Weights of a small transformer language model.
Size: width 384, 12 heads of 32 (3 for keys and values), MLP 1024 SwiGLU, 26.4M parameters.
Architecture: RMSNorm before each block, rotary positions, untied embeddings, capped logits.
Training: a variant of SOAP for these matrices, 741M tokens.
Each number is 128 + 32 x the weight over its row's rms, rounded and kept within 0 to 255. Layers, rows and columns count from 0. The size above them is the row's rms in percent of the matrix's.

# layer 11 MLP up, 1024x384, rms 0.114, rows 27-43, columns 320-383
size [ 99  97 102  99 101  97 109 103 107 102  93  98  98  98  99 104 101]
[[ 93 112 139 109 107 155 142 116 117 163 136 194 203 125  75 112 161  73 124 158 105 113 156  98  62  93 128 104 122 108 123 117 115 107 181  82 128 179 115 123 145 110  77 131 148 139  58 158 189  95  76  30 140 121  86 127 142 135 168 114 122  85 148 100]
 [127 174  81 155  85 129  76 116 201 136 176  86 134 130 123 128 145 139 161 136 158  73 149 160 114 135 166 159 129 142 123 137 123 157 100 181 168  95 115  90  83 168 139 151 160 141 102 111 131 125 105 174 159 121 112 100 120  94 181 134  88 148 117 118]
 [150 133 101  83 168 101 155  89  65  99 104  86  93 109 138 141 117 106  96 102 102 167 114 170 102 140 141 155 124 123 167 105 147 113 138 108 150 143 135 131  88 168 121 139 171 117  92 134 147 139 108 180 144 110 148  51 135 161 136 102 136 129 135  87]
 [156 127  78  98 193 137 106  97 137 164 129 156 142 199  87 126 121 112 127 147  53 131 144 112  99 128 149 116 138 132 178 120 138 120  82 169 109 101 141  91 110 133  84 135 107 156 138 115  62  68  56 178 103  55 115 110 113 136 162  96 188  69 198 160]
 [134 129 131 122 163 100 171 145 127 141 193 137 156 152 164 136 101 124 129 180 121 130 182 119 149 120 133 151 138 138 118 110 129 163  82 129 108 141 111 118  80  88 126 142 196 102  89  51 128 149 150 114 174 171  91 136 167 102 146 231 117  72  78  85]
 [126 147 128 150 110 172  91 144  99 142 133 100 208 123 101 138 129 107  72 145 174 152 116 121 128  54 133 120 170 182 153  90 145 148 126 125 200 144 160 158 147  53 158 125 103 115 129 111 125 105 164 143 125 103 152 140 106 118 105 121 160  89 206 145]
 [109 120 125 137 133 123 187 124 136 116  49 146 119 151 100  78 135 146 111  56 133 144 119 127 142 177 176 130  69 168 146 130 141 146  92 126  66  37 174 139 118 137 123 148 173 110 181 133 143 121 101 202  97 146 115  64 129 135 110 132  95 122  78  94]
 [ 97 149 160 171 170 121 142 115 157 147  93 108 147 118 151 154 116 107 147 128 154 150 127  90 144 143 131 172  94 110 154 125 154 164 123 101 124 165 123  56 163  84 148 120 185 138 120  68 152  77 127 158  90 153  94 114 143 149 121 146 186 103  87 193]
 [162 126 136  90 114 143 150 116 134 186  97 135 114 134 162  77  52  65 197  86 171 149  81  96 125 113 125  85  98 114  73 125 153 118 171 175 174 121 165 159 104 126 126  92 142 113 161 140 148 131 168  87 149  84 112 143 110 133 117 148 159  92 102 136]
 [209 109 113 165 137 125 164 148 173 148  89 112 176 124 107  98  92 152  82  62 112 105 159  92 114 136 104 102 127 143 114 115 190  71 148 185 190 139 153 112 108 160  96 106 131  88 145 108 159 101 186  81 147 161 206 116 131 162 162 178 195 131 104  87]
 [104 162 137 142 178 135 126 115  84 171  68  93 119 160 172 154 128 108 137  97  80 160  92  86  68 145 145 145 130 191  78 169  68  78 133  97 179 120 142 179 109 189 130 138 163 150  76 159 139 102 173 187  98  72 102 147 136 154  94 155 114 175  51  96]
 [ 79 106 118  61 130  36 105 165 190 138 151 189  99 141  89 118 162 144 166  92 137 191 128 113 158 181 120 110 125 144 168 136 114 172 121 136 165 176 132 117 196 124 131 127 140 170 156 190  99 135  62  76 147 146 109 102 116 152 116 117  61  60 168  90]
 [115  86 170 161 128 115 137  75 139  94 144  89 118 163 111 139  73 108 115  98 108 151 165 108 143 147 181 102 164 170  52 123 138 176 149 104 146 177  93 124  72  78 104 154 178 141  65 163 155 146 201 164 144 139 186 125 179 125 138 145 116 114 177 121]
 [128 134 141 173 103 158  89 145  61 107 191 151 157 167  95 140 220 153 171 149 129 108  80 111  87 100 101 127  49 174  92  98 158 163 164 131 120 183 148 154 131 122  81 142 157 123 126 100 109 180 137 129 111 150 125 106 170 137 127 101 164  94 116 130]
 [160 147 158 161 154 103 139 147 140  96  96 123  98 112 162 175  96 140 163 125 127 121 180 121 145 112  80 108 155 124 144 139  94 145 128 106 107 159 158 134  92 115 112  88 174 110 116  77 138 125 116 136 103 114 142  90 111 130 120 104  94 155  72 137]
 [117  86 108  91 162  90 169  96 157 166 112 126 180 127 144 138  47 153  98 140  96  90  60 129 110  68 137 113 123 110 183 136 120 102 113 152 114 113 108 153 143 140 141 111 105 112 108 118 132  90 130 177 112 135 138 159 105  99 132 123  83 132 218 103]
 [104 151 124 113 119 125 105 149 118 165 149 114  74 163 131 183  97 102 101 190 110 102 162 119 141 172 142 163 111  85 176 129 133 160 143 137 112 158 173  75 138  85 120 142  94 102 133 229 105 136 156 178 128 179 107 173 115 142 158 120 158  88 140 171]]
# layer 11 MLP down (transposed), 1024x384, rms 0.0888, rows 27-42, columns 320-383
size [101  99  99 100 101  96 104 100 103 102  98  99 100  95 100 100]
[[156 135 142 185 179 187  98 148 153 104 177  99 102  99 104 108  91 193 157 151 130 123 118 124 102 155 186 117 167 117 147 109 145 128  85 101 125  96 125 118 110 173 111 107  84 111  96 155 125 108  99  74 137 179 182 121 149 112 166 129 138 149 101 100]
 [133  99 148 171  73 156 124 106 153 119 195  90 110 130 127 142 184 104 106 150  96  85 155  94 122 165 133  97  74 143 149  53 126  96  83 160 124 151 126 124  90 103  95  98 173 135  75 143 115 189 136 115 149 113 110 108 139 111 145  92 141 198  62 159]
 [120 172 150 156 179 165 102 177 179 142 152 173 181 153 170 104 149 156 151 144  83  90  90 124 122 115 109  92 161 129 139 158 107 171 120 130 121 132  92  80 146  85  67 197 112 128 186  50 144 122 124 151 165 111  86 132 114 133 182 112 133  88 123 148]
 [116 132 182 135 108 139 131 153 149 106 109  95 105 127 149 181 125  85  40  86 100 155 123  90 157  95 103 101  89 109 138 145 107 105 140  82 100  95 158 103  84 146 113 135 123 199 203 113  98  98 120 105 146 141 178 116 160 106 107 126  57 170 147 150]
 [143 131 137 136  88 147 107 183 126 121  96 162  68 139 109  77 121 114 139 153 154 164 159 104 122 137  98  95 114 110 107 117 140 146  50 170 178 122 125 113  80 169 138 113 104 139 180  94 150 133 103 111 155  77 170  71 137 109 159 116 172 157 171 124]
 [120 113  64 109  80 113 123  91 175 108 134 125 209 132 115 123 106 140 109 145 181 100 193  72 112 136 121 156 129 100  69 162 153 157  87 105 104 143 135  73 122 138 127 129 138 153 149 114 115 146  83 147 122  97 142 109 183 122 106  99 149 122 184 147]
 [137  86 149 116 167 143 112 120 191  71 144 153 124 152 152 154 201 161  93 110 144 136 108 166 135 148 114 171 121 168 114 146 110 122 122 113 112  98 136 167  97  72 160 175 140 141  85 147 116 134 160 168 160 171 142  99 126 137 171 160 125 172 213 161]
 [114 113  94 153 152 102 106  71 149 133 129  91 174  76 173 159  98 135 113 139 157 188 167 153 115 204 124 113 149 117  90 147 122  88  83 108 186  79 121  97 130  93  69 109 121  81 167 156 113 161 155  67 168 127 110 114 181 143  79  93  85 120 107 119]
 [141 144 135 118 117 159 131 101 145 145  96 108 176 123 127 119 153 154 104 131 174 119 111 113 118 101 109  84 149 137 110 113 152 148 103 225 101 125 114  99 134 101 142 101 163 117 109 107 117 112 163 172 127  74 134 163 108 114  93 141 149  89  77 123]
 [ 88 111 143 102 112 119 179 142 135 168  92 141 110 164 149 101 110 156 115 156  88 207 131 153 123  85 114 128 138 114 157 131 180 185 149 189 126  92 176 180 129 148  84 119 133 159 115  93 139 172 160 112 209 177 133  47 188  85  95 100 147 119 122 109]
 [162 100 188 120  78 154 125 187  96 161 152 143  70 122 121 110  97  84 108  97 125 119  93 113 174 150 121 115 147 136 164 116 148 156 109 119 125  93 148 121  76 161 182  81 120  77 141 151  88 134 107  96  94 113 151 117 120 161 135 103 135  88 123 174]
 [ 89 134 138 110 113 147 123 192  83 150 158 114 106  67 150 115 108 112 145 125 156 104 109 129 170 122 129 146 163 128 105 116 151 184 137 108 138 113 133 119 196 158 201 123 138  37 113 143  55 148 169 152 103 125 119 142 121 124 112 113 147 115 126 115]
 [ 98 120 144 132 146 183 127 103  97 141 108 142  92 167 147 112 140 107 161 113 112 116 121  42 176 107 173 113 116 131  78 164 162 139  86 125 117 169 144 112  91 145 130 132 119 130 151 173 141 155 142  99 153 124 127  88  68 163 117 145 176  81 111 157]
 [139  77 145  81  77 155 137  78 155 128 161  72  79 164 190  38 186 129 154 117 180 154 124 143 128 133 126 150  52  77 184 133  84 165 100 128 117  87 138 107  65 107 133 180 111 109 177 224 160 145 193  92 199 103 104 134 158 173 112 116 120 108 109 139]
 [127 188  97 130 112 151 114 142 160  79 134 184 134 149  50 124 145 158  91 165 109  90 148 234 115 151 113 148 118 154 108 153 146 190 136 182 159 146 139 131 140 101  60 108 101 131  71  43 139  80 141 122 111 151 163 107 103 144 173 157 144 149 124 123]
 [172  97 123 106 148  93 197 107 171  75 173 146 127 129 139 191 148 123 161 129 135  93  98 146 122 167 175 194 153 125 127 124 106 131 170 148 111 114 101 141 108 159 120  71 109 114  82 119 103 130  91 170 135 166 183  93 135 129 113 130 153  75 164 162]]
# layer 11 MLP gate, 1024x384, rms 0.108, rows 28-43, columns 320-383
size [ 98 101  98  97  99  97 101 104  97  91  97 101  96  97 100  95]
[[ 94 127 122 128 115 166 123 147 106 163 106 126  82 142 154 111 173 137 123 122 136  66 103 180 102 137 155 157 137 160 105 140 132 160 138 112 149 141 137 102 120  86 135 104 159 140 128 151  73 166 117 110 127 210 144 117  36 139  83  88 119 123 141 123]
 [145 104 112 148 117 177 141  92 138 154 125  78 121  73 163 134 181 101  58 100 140  95 139 140 156 165 132 141 119 113 103 182 165 150 119 162 203 154 150 117 132  90 170 127 142 103 155 178 116 163 188 128  92 166  89 186 117 134  66 144 160 105 174 154]
 [140 121 127 150  96  97 121 186 165  92 137  69 176 137 137 174 157 146 147  71 124 138  52  82 177  92  93  82 147 143 154 142 161  93  90 138 123  92 186  51 162 168 123 207 122 143  46 185 158 134 160 158 132  88 136 130  64 116 128 117  85 158 109 128]
 [ 79  77 138 137 180  91 114  71 109 118 122 164 132 146  91  99 133 111 137  78 172 112 121 158 147 113 122 126 167 140  87 130 113 124 120 176 120  91 178 131 123 146 125 142 156 151 129 110 148 117 120 115 131 115  67  92 142 109 110  94 151 141 137 176]
 [180 150 103 154 123 159  80 130 160 101 152 137 109 153 116 130 109  90 102 110 155 162 178 152  93  69 110  73 120 112  89 151 126 144 112 114 128 124 179 137 172 142 124 137 141  86 118  93 107 111 171  49 103 121 100 153 137 120 154 107 147 161 151 142]
 [119 118  73  96 144 154  83 114  91 142 157 197 138 123 134 109 179 123 117 116  77 131 143  94 145 180 129  90 111  99  98 111 112  96  49  62  94 125 137 162 147 141 109 179 107 124  99 163 114  63 102 157 104 136  91 165 170 170 106 113  92 151  97  96]
 [174  76 157 132 129 109 108  92 153 122  95 133 121 100 134 119 129 119 108  66 127 179  91 145 160 155 113 113 120 169 111 155 179 148  99 140 120 133 122 129 149 130 216 141 118 136 150 117  98 111 162 155  95 104 153 127 131 183 132 157 147  94 129 153]
 [145  84 123 111 126 115 167 102  59 154 165 121  96 179 132 173 151 131 142 113 126 139 111 115 110 123 113  77 135 152 151 152 106  64  93 140 118 137 151 143 104 197 180 165 135  80  69 139 122 145 115 143 158  92 107 101 123 135 143 100  86  96 112  79]
 [ 92  89 156 121 132 138 153 121 148 123 130  81 124 123  98 143 148 134  79 132 103 135 118 125 175 143  85  84 152 116 144 100  75 110 103  87 164 131  29  87 156  72 173 133 150 120 156 112 205  64  92 143  44 134 144 119  84 145 159 120 134 150 102 128]
 [ 73 142 110  44 144 169 114 121 115 159 167 119 109 170  97 144 150 156 118  88 136 148 169 128  96  96 127 131 150 119 116 110 180  84 162 145 169 146 135 136  51 152 149 101 161 153 110 142 137  97 125 104 171 164 161 158 106 116 160 169 135 105 160 153]
 [ 79 114 108 133  59  78  85 168 163  77  50 131 106  89 133 125  75  99 162 166 204 154 166 101 116 109 140 134 100 132 171  87 156 134 143  70 109  78  69 169 184 116 136 130 121 100 130 133 115 123 144  75 140 134 155 157 158 114 104 174 139  89 192 140]
 [169 165 218 115 112  89 129  91 137 122  86 126 135  92 148  66  89 119 109 124 140 164 158 195 136 138 124 103 157 161 120 133 127  91 200 132  92 108 128 188 176 122 160 145 117 159 125  96 178 134  79 130 104 129 164 147  89 115 153 108 114 181 157 105]
 [134 133 155  98 176  95 179 229 103 114 155 127 142 123 140 168 123 150 132 152 159  83 134 184 111 128 190 140 112 135 167 155 151 166 134 147 109 155 113 155 163 115 146 139 106  90 167 132 125 175 122 147 166 112 156 164 168  79 172 161 120 193 107  66]
 [ 73 120 201  76 207 124 153 143 102 164  74 166 115 142 126 158 172 207 139 119 151  97 129 132  88 155 139 112  53 145 147 110 161  99 136  87  93  71 154 133 130 167 171 185  88  81  78 133 141 128 132 103 126 109  93 197 110 139 109 151 139 130  66 130]
 [151 121 148 102 145 151 231  93 110  59  81 123 159 140 136 184 143 110  97  87 121 134  38 145 115 130 144  92 147 133  72  83  70 152  76 161 157 106  87 144 118 116 175  97 142 167 117  89 127 140  28 161 132  77 138 106 161 115  88 140 110 159  64 120]
 [147  82 143 148 153 144 161 105 102 164 104 162 134 148  90 197 151 132 126  78 124 158 136 141 103 119 132 125 128 119  99 200  96 104 135  92 167 142 123 118 116 158 212 133 111 130 124 111 174  76 126 143 178 129 139 134 122 172 115 110 155 123  87 117]]